Each number is 500 + 40 x the weight over its row's rms, rounded and kept within 0 to 999. Layers, rows and columns count from 0. Numbers have three digits each. The size before them is the row's rms in percent of the matrix's.

# layer 10 attention key, 256x256, rms 0.0706, rows 0-213, columns 64-127
091:512511517563469493363408516492462543526406469456496541571535486491570529464463488532508554524548540465450487499504510524486538444555481475489554543505493451460527521493478482517481475506543501
096:540538489421473520478530451462543485503484508540541453494441522507508479543536600538457547558511589503553521460501482481517519446479592480521467518528510412520452518466436413461568478530441516
099:525501435516489483551534536545516538485488562494512504520542517450535512584456464513492467458566491545401509454447521465506446410558500528496557477509467427530572468512475500428525432464502480
095:529561539494503521519415501447503533496496483526453408549496439559506515495599530504526498489602528431480481417473588529456489545510489486486442469488463512497466495497477586455555482537509492
092:497491459489515473560469468538462486465531460436501497518491467494605524459481557531491533495555442467520435495459563465516513434411510432473513472477468486501443511444481520452447516520497514
098:505533518504417446487484456507495403511470487495563486545486424512521479454557515521565456572453522519530509519391484509531512555497561467522449494503465459510529490525487480449502519484551498
091:523540522503455581464474459480531564446484510529469487479534491491487535509493539520588494516452539541528527497484559539496499437574466508504460445431473496515486505501395479464529463555441576
103:454531554487504520555455466515492510523501447498538538457443479478457438436495455503564644507515485435509506497457497538521540481513442539453515534459465530462563519540557508482509565534489502
094:520447511559517516451479476523472508495464495472528497466505486530474546538575486497486518465476511465479495464530541450533460569456513483528505487477525464554456549520552550515539467485565472
094:552530476501448532589565487491483515521513457478505553493467504543534501458510490590487527509457489478452546488473480518506524448562437549416496493470489477488466459549489512495524453566515411
097:583521493451489484432399483479459519484539425558503464471463525501472540483482581508540599461487460538589536529458455546512489553539486517521461483528537511503491531514550461472482555462504395
086:472499466475512437570564534493522463515503453480446491494491538463441539502560508482548590536546544497432456453499457501526557547511441522451437507452520490477464493502494570514532447541588501
096:530508515556401428534506502507528493468556552520517498423533515511406504535538471528493456518482536506474501557555443429486472491544534573500504467492449464528519471416444526563487520534498586
102:438490429512454564482498507534519503474503477479462405505494539540532529519556474465478444542508507481503487402431478540456561453554441428554521544552515502500452501552541549537541536527496534
089:493531552519447499536414551456562552553421465508468531479506510553513557445450489556537485493557540510485539577538452518424505494520520465452434529539542568527480466460366488488554531483488495
093:520435494584453547490501533479457531527496471552480473499511437542540502493457550536439469559544499481483532497556537538490488525462580509548554560523523479509556473480540486475532535459458489
096:460497524481445517505471451411477548526489478498502454491515512600498540524544476472518479535408538464524589511440429500536488595512525446454501527495489549549626556478467408422475501502511486
096:501529499510416496457536500431536506582457501468484498543573498455483512478539579525473480508511566503488511505511454548532576532497536468540408494490524501566474551454507538463463534531458465
099:480477505503524494512454514464523556461472479554469503521536544535483480592467473488508467490522449474523531499568510509480521506486477547488486557464530452493492416472593574556559470452506479
097:471477555526455452450483528494538535542504479546515494421493516512440483453466563515544513466448422532503542530476524434553528453525509457491465495484484496501447533505587533528608555493490517
096:480493489436469492572440555555481501541428502441496452487528507509454518522478550466484554589519537518573546477511484585488433499462504520492476548486526534475469513450520542498527560478489554
096:516525393527509528476393469488435483529504451543522506512515481459590464483486525559475450448517542499425475563428472410499500496493565496528465527527487498556528479518459563461574482507529530
097:516490487495432508486451545567540459492553432478482542482540518581513444523447466424359493523509555556476521514506471535515493435494468460511554484492485467510486477524436542514500477507462544
086:465498534502612487549530498465551563517514427431485452416480436482519465425496448534494537533491512531550537538520436496581430467473468475472537548458466465475426554472451512525470548516533459
099:525505502405482546481484563528517495453501588492578539451528580451527519448530473389498519462524486560474514503558476499499469492509505469502438582540508417509540482524511584571446558503476532
091:561502512583471549516513472439527523518503494485510535485528489521479485470414547525560519534545489444519447482495477560513482479591497487498454550489445595498506492493437528508476510414553468
102:428541439476498546494450490484474597490528610521536456516507474483466532453485466465503509520502487479500426525468469538494497551445479463538514555550512409469475484523433561496553504518511470
093:540528484476559456558501462492500507487548495457470517468510532502502539483429534435494512521500533478495529431451501452528454548374471526484550490451504557489462391456532449526510447483522495
093:492454516488464520506463462462480535552506511550509528482481569530484428586445455534503470454524538428446634537501529469506452511486503525539514472443552387559532474519535401456532490480508449
098:548489497483503519610424518436569481510535501506479590456466542540439497498545482504547473492474480488501495513515498449543433533494509565616449443470476494481526513458566446447502495502503518
090:515451541549501488489589507515484531423509490505447617507432504478453476554436581532459487579437560516504437496507532485517518494470476485528502512599478537535534509542459451514456499510437545
104:441466501491483530649511524513485471549567500491432539440549478494530516470541501507461477493482542474511482466493509419507566477456544461420450484521462548557502501470454508453477493509540493
099:545483543486473549538491513506545515489553451475495472493508501490497574500403586422525534449475492528596542482521443581469499603511498513525505470467587586497478419475568491522434554514489495
105:502557529478487504557499477543439512464473419489529536497456538509508459527494527551553516516508480473534550491498432434512527471543413473511494453465549507471523531446458524446451490447576518
101:541492541410628480540422541459545526441443464623464473497553511449482489462506481510542493464502478537510526472509451564522457485509439537482520460527552403455511564551547513524512493470502487
105:475452434544494514488524455494486482572482406470511551482457508504490434453521557471474462532526506579515435481519471553448520450477524492615520474517517505507435501530606487502516541510505460
102:488478541421539529493517587488461485506466496503492502530514485482488572578465524531498492488556488491444545503473554575485511488543521500460561531473540509503466511480511464544527503454438489
097:582543462499541469474457449473457537473463401562519467546560486586483482507450480437466470450482458513537521468574480508538480547478470490494487468494614458461496494530534480483539395488431423
106:512497522508550479617515429485497395502510466534541543557522489436590443483509523525526513530468513493520470476517529483571502560437472541487480537485500565512550565542514499507489510500545486
098:513441527511445498557548536520502453532471502532465526475492490502499414500457513515509413430504476537465520532500431530360575490533568460511517509510555464547586538479505521524537544480478509
105:605488522534575559438506499490598525484449459518431503517480510504480516513474528429467455528532517532520614410502544494428434406538516551448567504493455429522514431504573519461526506496492517
099:494479516496528426608518548546501442517527450540470524483482484518427520506431479455506591465537484538495567511545509525510507553511492454429504471501393563504546515545464492477452554590502545
090:482508456595544509492541513484490575538462588507593497494551474554433553487485437440503493468452567473479524555487473442502418508514504532482425526494590534545502487518429543511517467501559490
100:541406457563563478542503501514479501542517537536435507489472508503474492477472514524526533508517526453562492544455508473424472496518451532379574486484544613462495521502516440542543519432520515
103:527572444477480513539584489490500503495593498520539537461492495458451486454471601557516565490398545498457496479418483418520523516486488547500526484474539478473478509522479513440470458532481542
099:491495484530486482519533504463535518473529501539544503563488506460464468542488462489527444579524509512548494479506414481522484506516458524566509528564572486473479507510449448527506517452489507
103:443384539538444553413587586515499505566503488495483532497523516488441503517510497492486534448493459558467535454461472487479492499491474545525515489478618504512529598562509485459447485524489497
104:496573482508504445494501535488478522468530513595529467484509496511455478514491520484497469423497481516515459503501515527447468503580435481508443524493571466537520449527518543521519572545546532
097:517575530518562449467467538526539472515469468468525499567562466501502510454472505518527503523465519525622476503475485554552430477474545542468438491461436508513492530514555555520492519572518470
099:500483574453527462498520482517456482470531642467485515474498530523441530547497569530445471530453514567536512541482566531504516489498439556527546499488418487492474531485493512505502494470427576
105:571484522498434509498503554483476485419429472525520487552497494481475567480410519511503497537430485497506457523536506479476412559433546555494514539481497465535509487486498479502431459563516511
107:509499527520570490491444544533501450558527462515468433523525493546514515507548489504494484508531476488562451426466467419496537545432474461542442411491492528527440489463501528497560501505525510
106:463451466552514427530580508516562514480427489552477503499544500429451464514462510471483498583522519496537468410516524548509435548528485541499581523479462478502520471510523519494460450462527500
098:485536480484552524435525472497479481521464566526464453544509457450479459458457438448508459446546474478500456427523556535496578504466489474549474486516597555482506411506505482517469458544480565
102:466485430422519445580520541505528483528503450529479502446534496561535542446590492507554477510489511497418466474560466408484480525546444434525477463458470481550472502476516526494521546504527459
104:505522439499545496452494530513489442488475470502477543509487495513547500503550534466518471445395507491528452431500515506544506424492460482542498485499455603533558493525442428442490489494523469
099:489579479481565527596532420525529506464479491489570476466433552464520555485531471486527479465519470533525445472438530476544497447467476501559532447501467413511547537526507449498498464514419527
098:585539522515427513489446492461517468460518508551477529498504484518428483386535472490516498527486501502495559456473544522448523525505489565533491443531462561468530488521442531513467492530418547
099:523466489543584505445527504566444529478534562525535415467564485442456506472477460493508547530493500501520437454521577487533497490489517561461449525476402472498429502515495539511470415469532458
103:517517478426474457526507537534488447555481554414419470467515469580476501469564576543479501392521495496476465481473504460473447478463502439442519570454505516545411468482590544524527563463525482
103:419545460476518527507498514503483497558522448517505466473489515409494484507534512474453500586529573471533509488475526527464502449499510473468520508518528493472435474488444493464518491556494541
106:504544470529527466406536524551578446557537518523510493451497526436466465398466484431451520476500453481497495524490486490477448452536478433493444532501564492504469572472520599459476550492503500
105:453437516410517508493519538493530492506582506473533447535542526445474517504579427442428504483543515466477461421501427587454452549454510505478474503453534507505440427425496531529494523483550483
098:490459482482444547580519495533485476568461541556485433442493546467489504481432517525446501521440528540494504513429509454517449460464561485564475503488560495507557492486537480408488551529366443
116:484521474522485466543475475533549481557480507488483552436439524570498454424543492538540534483447519543513504552490415408532518437486503469574456456541456517508541571531463478450503549508520531
117:562534524489514542610503429464477458495504514548512511460488513498519496447517487536535469489420504507493511515460479389478549541480405544497530420517586508504553514506476492507495490533499557
118:548461465502394570538556479474524574461524554493517469420509518490458538478515547537479502554447562551470532548470482433511422486481535574510520544486500409518467465493544487485478525481462452
128:533544559471470489567514471563490491433504500465521536449509495486530553516426540519543569476425491523512590541535526510605532561504517519460501507433407512472591542493455509449394476528492501
116:449461520553407529514574513531470461552538601474542439478498529492443537532501500479451479491496466560477448511439544458505527528446575501604449506515527500558487522502504535469469502562374510
121:548531517492483547458481513515547462473528517558442494514479500469463478492464502459487494499521455479494577422494501482518480435501457499525500511522498472435521504486489497415484519488414516
118:528571461568514490480465418462559521489522472494568525532527466517515465441578426459549483562452504498492495467531502446570552527506482511526440467591505504494477537537436519521487425491484465
123:446503437452382483521512485513438478517510512424443521461443488576520469494595527553498486480524504457408432493492528467449588467503500426564505506524449553523492481456445469471504520477480527
127:544484502464517471414489530532500458531495488432448480507545489546511519458513569546495480476465446517488434454514475456523507519433511507581494477471520480521402505480593550501487486476503451
118:533560461527530467444508510545512473482457495495491499474442542479566528480547532508522480527427478483512431539479556404528449415513471480508498509496554518584513539468479530459480516478541479
129:535492521457557482562548511482525542469439526555441508472497499473442510547495549533505461470539495546439525442481566488481492453534484540511611489503484393491535491552569471524533492471434533
121:541526483514514521448509468537545500541518514457442490445486517553432487471515563399413493433500497505555548442444453542441462454490491442487496473462530548497482451446551531454506512463466479
114:571516579494439500561459496511534471444385414497496522553483483532524494518468504497539430471546457554580487489545454546539476513429491503547490490512490490540587551487531442530459567497476455
112:585462476519469532426479562481540607438439474541518471479489528501465551488408469463519472528476464490508534543546427493455470515510535498528507506524532411469492471485483488515489446491507533
117:482414521561467472454488496475465527503474563569503502482511541462468375498430493513454497533458448537477530627515539567463514507601464520562545506566628474487542545518522550503483506458454517
111:465583559476456537419465526490581492515506470470525452484508502520500565456492434488454514487553505481471529514476515521490491486486558439517402459490417437478509483444478570492519568601466533
128:441470493451441509583518543507492474545498419533487503467523535498560480525546499550483526495497457472427515497513409429499506541485501430483522486472588447505511613485508514471528494444524419
118:530455537501410484485496565471454475427486551496515528558542462542446526507495524546477510536402535446466480485502525489512434597439520561491481541470434562491544458475425511474489458482529492
124:561541474506456465554459501471464480528548549531470487491505442557499459478407559559528482436491491484475498582488484488470563535521541429479454511529528558500519469481506520517565575502456514
129:529521507506563454582428466537478482519480525512472459507513494496493513462521503540487539587569518484556488526479563482526442506462535519412501532492392510465411523478532533529527501471486515
125:462541459551541445510540424521474539493476585460544496504511475554546537543472483511489503495509485456486457559511528430581453503515487461477472578482385442500490497501488496472526453469544517
108:579484522555460462493475443432547467456519436508436567555432488480585476491483527487479506553495465514552557505493527528471502558511557547547542503545454503546545454539522483522523525518447527
119:501470537595413463435563538529533473520547541478457512475464495460411438485424526492461566506587481483487517507505522485415512546540480499420552535494533532510467494491478579516449536503584598
125:524489443596513531479561431519442472516501446551535519488473500438490450451419512481494514527431509511551418471496533499531536514436485498559479459490453536475539556531480448473489417547477485
118:495577508497518462521490465517509514484559440525563495502519502452509421498522550520512479530515518482544463445497444511488518454536472484568426500474400414532500485452511566473518549518589521
125:531459505447508523536529505510518470519575516484519540446485530548501534469570505492516531422504486501458476520521477486459503526537439485512469489471472541500475548484535507531495570459525464
128:514544546412542484454442458483500505408537599474524430487529500419527501473535417495476479447494482478525415495524514584538518534448486512500489511528506438488469426468475523571490449477521511
120:467368496559528529498541475512574460537451585469465515484542496432547458509530450493449423521520555486506463480480482529476506466480577517486497565478407530542545487487544527541548540440576455
111:530502541494557454437450525538465508525511458477428470487516486616530507548566473462476440494566513519499526474579537470451541491546492469451482463527432490523451428462489540472572486498524491
116:447478498453470503605535473527536490515527487486494462491473507475510520514482532448488476569557514491570460433516456555507509600515468469555501507473548565481451402431572491515461540469521528
116:556475511552524538522435444494484548459484483478525466528490503540527503492439465473534549493528451475511512472569535480505509551475556500500490467487538544508490416492552512513459458483550442
128:492527473501447539485518419458476499498465431431518563522463493496554467523490580490445447546501535513449509532558501530461534439485561485541577533556528439491497485500530470461514482514476502
097:522510588486484477463474525474537483460521524507509497507491523514457499499529527469450510491518442529533485458565477531483484541500530547468462469601498533533530510495466521481458571574518470
101:470562520464594423507472464439407530444498487478534542481488493446515511452561504479481544483510509475515507476494565493560432466551515560450473544530421470463547493552492498520445508567539498
106:466498533374443457490493489525542505484438601438514497522492536499495590549581449511450470472597505453500513463511504509502474575476522441469508538490505509561493431490521548567455511472477512
106:490535466526469553519440481444478557529496489523543467509525425474503451578421429456547499487499511469514479478522456479477545558500533563381527481449523518458505523481413480446456528524500569
099:511592450470453555418524510504535469523494439537490557505494465523481466468559524480441476560502419553512537453463437521459509399521465515472554505537542469440468544462472571522483519538434464
105:580514509539498509583503504518551502449498476505502504444487585503497478480517552470476514494538502506504534401446470551491534495523497529533571422479515523490554479498567503401519431453521485
102:474483482407440487526538534537497503454613505406478421522483477521501569523572518547458518485494442560456491523475507437512474510516449427543497579487465495503484461465472471457524489526527559
105:504507495508555480541508495475460534440468543444551439484601508473456546509462455484517489524581476447477457490560468469474423544469543513475497510496483489493374447494524494523512499467557526
095:537515491438475506497558510445428510451433421526509564476501482466503486509484418528519478485488520460486554519532448411509527503463470508470501503493617578521490450520453443436555483444525463
094:534534413553464444492523563521480493500507499483501522479459473511499452454551512513547485463451494500442419500423586445484525438514526446484528513524525518495437515528484455549550441516501458
097:530555502547444501528501514504486473550569488497511533489451461452473483430477597476553521500467493435512541481443462485465523528515500475530474424509508608493598432506496503526481450517476562
108:539444526530438492541530455445466477523451536487525513482501480521519487518496572518482457490487437438455386460540492434478512484470501440596562531488483571492485543456530497508511547477546443
103:521479509353509567584503498452535532464558560487443520465471498494514551548565443474518535460504497574538500489457504498567542574487501458478513502457600538554521459550518574519559482456428444
098:448462532459514502564577480530536485557525641498546496462560470526465488454553366436564499514492489497480478535458420483465598460480422482426486455494480432494552466537500550517495482488505509
099:493537552459533528602444458466502478423541519489529494542502471518527390452510541472625514527524436502516496501583537505496530563517476463502515482543527490452456473476477458518489491511466495
105:470493527437498530520465502590456444508561497475510486512477451575522544515563524507511519464573481473515444393447464454477550516463499524514507500412438566490522418469474469469466503442533474
104:454592499514513506492458471448589504582549418500528477507532424461503508492558477465461489537579535466578511462441537511518498473472540505532446489457480375498488443508520501496511447544461526
100:460449446555433437506497436454450573463485552550506530504467464496456464530489501570433484511541494552529526481544459455484509581458522504567510540463588483490557459517483480513504494488440525
102:472501486475453492605507536519544560523494476556517506520501482493433560511493429501456469483502487531474561514446497509467523473501499536531565533499497431473607508607483482593488521527473637
102:544548496488424488468521520458547457497437538479490494553507511452457553475574372479503429493462448516451398489467468407516578523448488501527491500544512548559518457525517562502538489521504483
100:542489519528535494502458511585458498500441521566490469534475494449543532520476481557498497507548467544511511529429465483527520424539537447488469534497531434500556480494541509447498551468450438
095:497525539483521489425557505502452559505564564452447545548554468541448435497469496510417487462546460535432507473517520578527552433528529508567527581520536393481486551520471528485511450530459508
107:491482493506448437469565538470528466506439557550591550515494473482506469523501436493514469522484519468506493486474484532484616538501513573522525569506462539540548444550497570535550445457547542
093:470541595542481500524516442476570522505450448476544486502527554428502517485473542516496598539478513523469503492518543505569502585458545480491509485545547474470468526470462475495479457483487422
105:485491494518530449557558442471589501492514520443512534472485522487505470553497524431517507517572441490552460552541533465501515427528469432503499567449500447544460537512479467472481545519523529
093:447537495493449415499474514513548546490413515471446497459527504489431414503534453494532440431579490452519503497492477540477580437557491389472468480523463463484528445455468513509526556509494549
111:493591504472502455457549563530512591526490514467502471565564467481453516451443432487467505430541530475521593505497451511513499535530535475523493540444584518495566483512476557561479467461532470
102:504486446413479520509513548487522526469504475520478483470491476506514541455579491577533532423472532470508444524439458432505471513444483490475471482478513533492496513518471485565517571441513503
103:480478540481474588501476544508483570458504535463487511543506511499483496514435364479496492496545504448498533546534447580469556468494471533518513575546548524420538433459500528550518502405524526
101:472523505473476500510406430531584530516573530497458566455484497612524500470513513498535483454501555476513549499514474425438552538502505454464567515512465481477484435533498513496542570494488494
099:592497517496518500409513473545450518442531539476454458481492496493534576529517406495475509477481477446505400538583545510571565518512504495512511477528494514507485326514475496570530481502518586
106:597575514487480478498495474450475514529444564446575489498523512548461473529523462497466421532465562575448493523449456522536572486467491546523404514496500534519489484537517528462513444516532555
102:543464467565479448468479507516506473511492536454502591430496530453505503480438507555498465389535533531515476574451489498546566512472574540499449475518473442538535472475541446589476524558473508
106:411525470538430495492446540385475502526515481505518543538531508506475513431494524516509542474518469473511468553524505546503487471548509584475482530471565470479564422494524486497439465452462532
111:510465575460464485466401451523481453446469551484503515515432543477478502467518489506499439515482480559505501514512551474538485564516436430454501495560480589555458529497477531400483420514486471
098:434447558431562513511503556492500491502520508524533415613520567541515484491466496443514453458532403401489481540496550559502566505537529500512404502472478496439567468523497560502498512480523564
115:458472496523474446498457473526514489506507504535506530437495503401460489540551524450511451577585467540467531436446475477514524496458492402515479526518481503572475567501505458492426521505541560
099:552472428490460431582510492484478538459461536497482460467509513464501554505540540511487496498419505475531484479530564472482530489539495447489469511464469477528481527493476491453535488530504460
090:461539456516521455498494434495599489504491490485576556464510468477499504446478493535502440535511549433511535452524537514420496539476558471609429492451481415479521458568481466579494522526544559
108:378507506464536537495477521471528528534524447553515448555518417544533560526451612489456479482437478389464529520497538566502486514517592518513516499478469546515552472505499473552507483489460597
089:578467460541514526487532558546500456510511546516440476511549461514494512562468481524437474514508555559582497505603487468521485460456470516527563470486543466504446507388455564511488490532516468
104:521438461541551437519443479507456440519589527509425501462437498428548461524516449555506516479543464518530443516457500435508550515548509541527478504580484557577466519525483536541464460528485437
117:553472466507522512485454522496453452458490475523455544454487521462426515477529430578493487513537517576557507495458464406532490526494450481539532537476579460504474496551461461494450515514544514
101:608472463539534484517505525519438558490538550451471532443475447365561475555497525587482479540464495526545491454498509462518566465498529518468550554543497554589437577481550510507483487527563436
099:537468551525538477523434428481523505497492520466493531497513626441507510491536391441487460550548509565525466469502505535552531516426469434485494518504487485541499458507497508465478484520556518
113:545501518500478453464488477522463462514492512536499475428385510422515513506515490553507462495566597566508526508501494468491531471528492493448490477567525518609427520484498519437485426473494475
096:439465487465496465570593503407455547515477468515496512462500543428482452544502562524468530470464466406490483419485502517542494499508501507567463562530502532542507457569446504508446529545510639
113:533533515487502528523480410476539499469485588531463542440410434442497520465586436533458477559578547526485530502462452427530491537478520466438502466542557502623481534499465465476445458492509565
093:506486478509537532498454620492510508496438482525522463488495539503505502511457491528457463472457498500520425479536523576538488547499476434576492547460437490453518492414484550515524517503459418
097:556485384504498522487455515529531478487522517572472454447530478476493537423503512474487491575440488498433450469466548440478454500527474464540514487476495423510512578460494477490458541572534490
096:546532495491446538542506549490424525499558464460512487508512566597472464486502518556541578414490552529519505458453568423470431547506527460512464457452480440461553458511489429490546535504496394
115:526487440521541572546531532454457525427508482554465498487527483502477544533474559520443475478478540512529413511481541458448521421516502495569462523485450415447531470503480487565473520512481480
099:492490481521482448512504444552584545481474517451472510493484487465445459492443504551420517553508515530592515500460526466454499495467498501563545506502510397531484586536457495493473499593506429
109:511511486479478493503514524486477530481459502464511450570524439512538489501433514495498527464461585468571476486511463528415493505574490475456501587468477533452505557486552515522485387440456430
092:554461491541476577542501466550516425457540529501496518501551535536506441443503454598554485545541530435495484463519560462451526500476479452508472524519484487384508458548517505491519475532499444
101:446515495513491401490512475475469452538396571506459447505475509501456495538568414478547400565438440504489509494504456582558496574499488569487462473493522506479476464536553538492519399462492590
090:499511570491476459571481503498520507468471562532484519497567503596468458440543513429533429553533487514515427503508449496531446527475486406481497498433531582547547429480587501463477478534481536
094:477494540450492542454496462554553454537499477509546467445578444541494421442546533541451532520530499437482418510595532484493510504532573522518475535487544429450565459469575502586485450459509542
090:504503545542482517398474574542488495523539570506496528422469544541489449482474536587463533521484515510465447491509395502527509517525516482493555509518408479502513520501469491503437507462573513
100:526450510550547543496460498494533495501506546512556511529539483506510411424422544460513540524502462508451423502517570587486554569466598508548451433512447508508518466524512560519530523492485515
092:458501527465464495504496430541588564562491550457522571503545516501487488399512491495469442499519554437504534453475520524476465537490542409509482521511515500543512490544500436511556517553433459
092:504540475478492477429485531576476569535512469508531537466405541537515512475522546557517558520521516469562468508597572561503483467544562504513475505445506458541531468530488524468503529547507432
100:529499560603537523460541468500549424552469531486479483423502473385504465500616507551492536491555544594459502465487437501433514453459503551472531504522478483539408434488528465415439518540509495
111:536503585503445516471457484488531510512392550516510506473482561494504488487579468452568478558545426504482552464555468535534499551490499459420503484513549580521475447493582509454508457491472538
097:506488402535551532484522506491519496495450519525501501510501511553527592512450512445513449560466430509450474555569469565482482557499501486475494468524462479479467564487472485551523507492512490
093:502422468465507511493486502552506523418512473532485457459527508499507430495527461573536495442467474510558528556477463497538464524425529474482521590533457601575503505439529547442527506568536421
088:469462529569497471493500496479469511500505606515490512515499478547425474514483477461450494549480561509498480535471550578501504477535513500609423474488491455511500520522476446471504492533524529
098:449422488532486495454496460494488490528494509484508537540487513544527486488540542540427566549514542530451509499477487440484567524517522539529584471442460450489500542446563494538492594567506436
103:508525478571494532439498524557433518470537418556505531396529498530520415573520570558462526480534557570474461483478503518488445515450493565465464567478466458490453519469449503504561584513466433
087:491511512485515553572535475403498456535523512445562540457512511494439528456511441477565504474484568458426539465481479509552501497419496525471465435526464530513545494531475530535522498525426380
086:477490471532496450495544583600423443496527537549476519480508484458532503482513576538435485448427459538524414550499556462475484479467582542536540472490457564531473491526516535445544426564470492
091:478460500468442510521489496471436549407490493552472501557515460533556482615490515550490519468472377542504482534440487519445499507466477463468420544496497486569480491518498511523530491533538533
102:463379545527532557554571544493485502496510458599519545486437551490494457502457579494562523486463453521510483526512561444513478508492562505492530430561438460500439511417489517468517548541522489
093:500495501449491528489459493457473466583432501424483460543594528472572518514455447502513484540538474497461531467507460489464535434545514504499511484477556439516453496467552537466484476459514468
087:437461518537507517634459562491491464559528534497538540497433548552506490448545478464515524500558487478508542537519472534475434529542493503477453449536514612493515478486482446520514501476512485
097:508490470532528459517542568591450522517584439582460476481475500473482497476488447541493518505512563518490503459581467430499458557529506450519490500439502410453548455458481487528548471476520559
085:516421456410453507496504467455550498458557495521433568447548472485504492601518505472493504524459497529479531574504570546525572501519411489502526498477457488525594534560410399579488488508467543
099:503500515543526425542464523493482457547490523527456506471420533468501447470487533537476515517508522593481454463443560484478459485552531560480466350497411486526457515496443466446550589581472498
096:487567529524475474453547423474524484501406500455500495463507533493529444424603479485486509522508499477466519508544502582523486574437504473456446450550462515531480509541393492569507530562467528
107:437494551540461523505503435488520521439482506488497531548499494528506480439546412522439461482559533445508528502484545539515536481485472406585469479484484504551517437479526450461532591548461508
098:532474481510510494499513501568467495441568480445499468460481425498561483497571546563451496427529463520458458490481523559553538462549512490485542503551532555460570493385493430463483509453475535
091:525519427461474501501449511502482511508463512534490505533500410472511537492457511527496442521484410465465498443509493511426528558516541440481501581481435506433529517510522450562481456538492582
091:524525560531434435418495504444443469414468515502448535518437486457536502548527507479462542484483475429429594465482511484578558534501534453459533473547485451511559522492543446554482576571515525
089:494464495559478451475453489551440494573477479501494465449506524530502571500510457505492514491423442449423500516568481464478505456515492527521582541481442473463528542519484554516490492577564486
091:498548450492499505485508431448536516408462474440485566473488509500493542483488458557493486489523483506492464499499450511535479511493456525481554448462447511520402568538522483480459494517526453
094:556524441524490485500448507439522515465537481504446517467495544489529530557452470542543515433430400579484518453539485554496484414486427526512475550506473535541494480531496460493508502470507530
101:494431561508541556425527470591436521501507529512493488505513515514525453428516494440474498520529487526499443549542503544521507449547545474527538491526412542448493546465532518366456501545447421
096:540466434502517477574517486483462535452461501403554451592450443528510540538474486560494458490530562528497455508400537464524448478570473478499509431473490484539517572467452483453476543528507416
082:523516440502564406508522534441530514470435503507535467414493497545496526473499449444538459491494450464472534528509490544495474473575588550459552522495595508542475445465529469425532499508505484
081:564437483414525521531463590548549447420525499530489564487538503532540519503447482454529526460417473523521479512462535512468541510491490507500505553504538478463551483521486559464521535471529469
094:555494468478452485546474484513510485527475475496484486540525534560497472515446519480563449517509455526519563557484459491435483506504494420532496516487508526511525570556563524543474510505520504
092:468526475482492468565491438502496546488524483451520471500532444516488542503509446499491444572599522512437519529532452484505502535524426532452483477447532433505479454514489566509497492525507536
094:483485495525463511542468525470526563508476576519463496482560475504495529542517521484546513499590455543552466480439503520501529528514510514486422548455474487514534440533515496505514522526513512
097:521581549460487458496437469530574539463435514484552544515474489517514493492494438501596433558506487498511503505547485501456507482473513497487402516525560475516372465501506510580479478481499514
093:413546489449434496513442480507575472530527521504505583515584435549477489580486453491504450476500518497553522496525468507469544462419411522509497540509532538482520457556494522512489500426538487
091:441573545488502453462483459565543496479434556504487528508415504504549475484485557451489510517507470503424527553459572513492482509437523515450522480416432488544472571533513491503472533560480532
102:409462536481511536547590470491432491481487446500517497513460511523552506551464504499532481525418522499459484505467506474513517451458587522519506441552465491516555589529534527542471541508553421
095:508569552501493516537526475493555530474499512501456545497534510505531442538524466536506505432577439484512521454543501471474550509521405528450511523526482597493475447524462500508505443522509493
094:495498498535546443523546542419570497521542533509488491483454498531454499462568479486558500488485493481451559541448516537514504431518528537573423468623498579517526461538550499538458529534534527
098:502491583518567538625537537540466545482557480418486404475457567541549493574412516546546484471527533474507496582531515435534510491528492499576508450513445534497456478453480497455487501486489475
089:441537502600480520559516484505510499502474580456454534518509495497502464437584520517467506506540480414508498496533493515500536494451531476514441463513478507489459497524502468422530584579505526
102:577575496453424463525409459493525461497494546453505481438466431466534522471485558519496499522391520548470595446424553511492557579520487465499534474479472567462527539531484464454522477490523496
107:444482554549517490506526509486532585476562492498475461540461611523522516466489486510516490499532527438521485501548501522612571477457600461558482473493466484571442452498521510475556548544544488
096:503536529485474507483469488569527570511528513491505593440550524507515507464513491532491492442527403607474567510403484474512454541436469482453551548538497574564475452499538521463492433452474505
099:458474555549525488551499496499512518496507496537559494542486528550429481509471480487548452513525607430510511542483475414509469557475525502482458510511554393536513489458517537560438529490503564
093:500541430573453516459434434516507444475475546413509569539548411446496540488504559440513435556572462508506468495454551485450445563514515556446573514459562529450525497535505505540445494473501528
091:547470540529417466409463541510485558400526525521455487559554449503451485529512481535462489441463511633475507530539500532543472480471542505473504524488589535545512444545462538504501544495542466
104:485517491451506519474490382481527448578482564511490539529578585508508540523464472464539497537455390497477525452468530502416515514485543531523448564484434510517504546504564480523459504511544538
095:495490517535470545578604461567457492504577470457473442501494458527571482500511556492478484492486463538489486437531545515495505420532458565463549552541479518472496521481531489469459549529529466
102:547507541499461505497539523501528471461514462484487488551469406444574533455508461472412461548581579564537602495596490531506493521515495383510496498457524525451512534475551498514459414527519531
090:555460521482451499476487476563467498462463482540476515461463543434474524495538489501411493498488469501517511511496497601563527615488503465457553506464487465490526533549505497491474539534505525
099:475387562558434500410488500534479545440524495488500547514507495546519465466499509528519487546560429536527450543521515565522559463500539447544491494470495492504475545484549528516480466547436527
095:439500535527559467440573443497542464520536473461556490510505439476491478461535470510569494484471469410580498500516476478516582456530571531586466537556492421516447494514511493537506468576459489
095:519519498485512408494500468496504440569458507542499514487437553465528494530436563443485506558488476482535563494456504522465528496520576532528472428533441558516463467519508477483519482437504591
103:508440473493503523479527510597385471475557443456546509484503453456522535540518539529515422522499495541569402520502505588534486466562533556480438523530509501530502519482469431530524537516497502
093:496450556523489495431537493510482506645448497578531523480509584547565533528470496410522453496442512529533535494543578512448494454522489485507482518539566401473433444515481488515515451473504485
088:508484549423494492451474473460554486560544477466549520582558522578480555436472464443458468578490582415500551486462468480481516449542451484464501450482608402506441509494530493474554487457500467
093:525391473505548475482522481489485526493553515586472412498476501512461469478534495459467530495488561534459512501499507535442494481523497552551555481471458419488546480484465546469488524501533465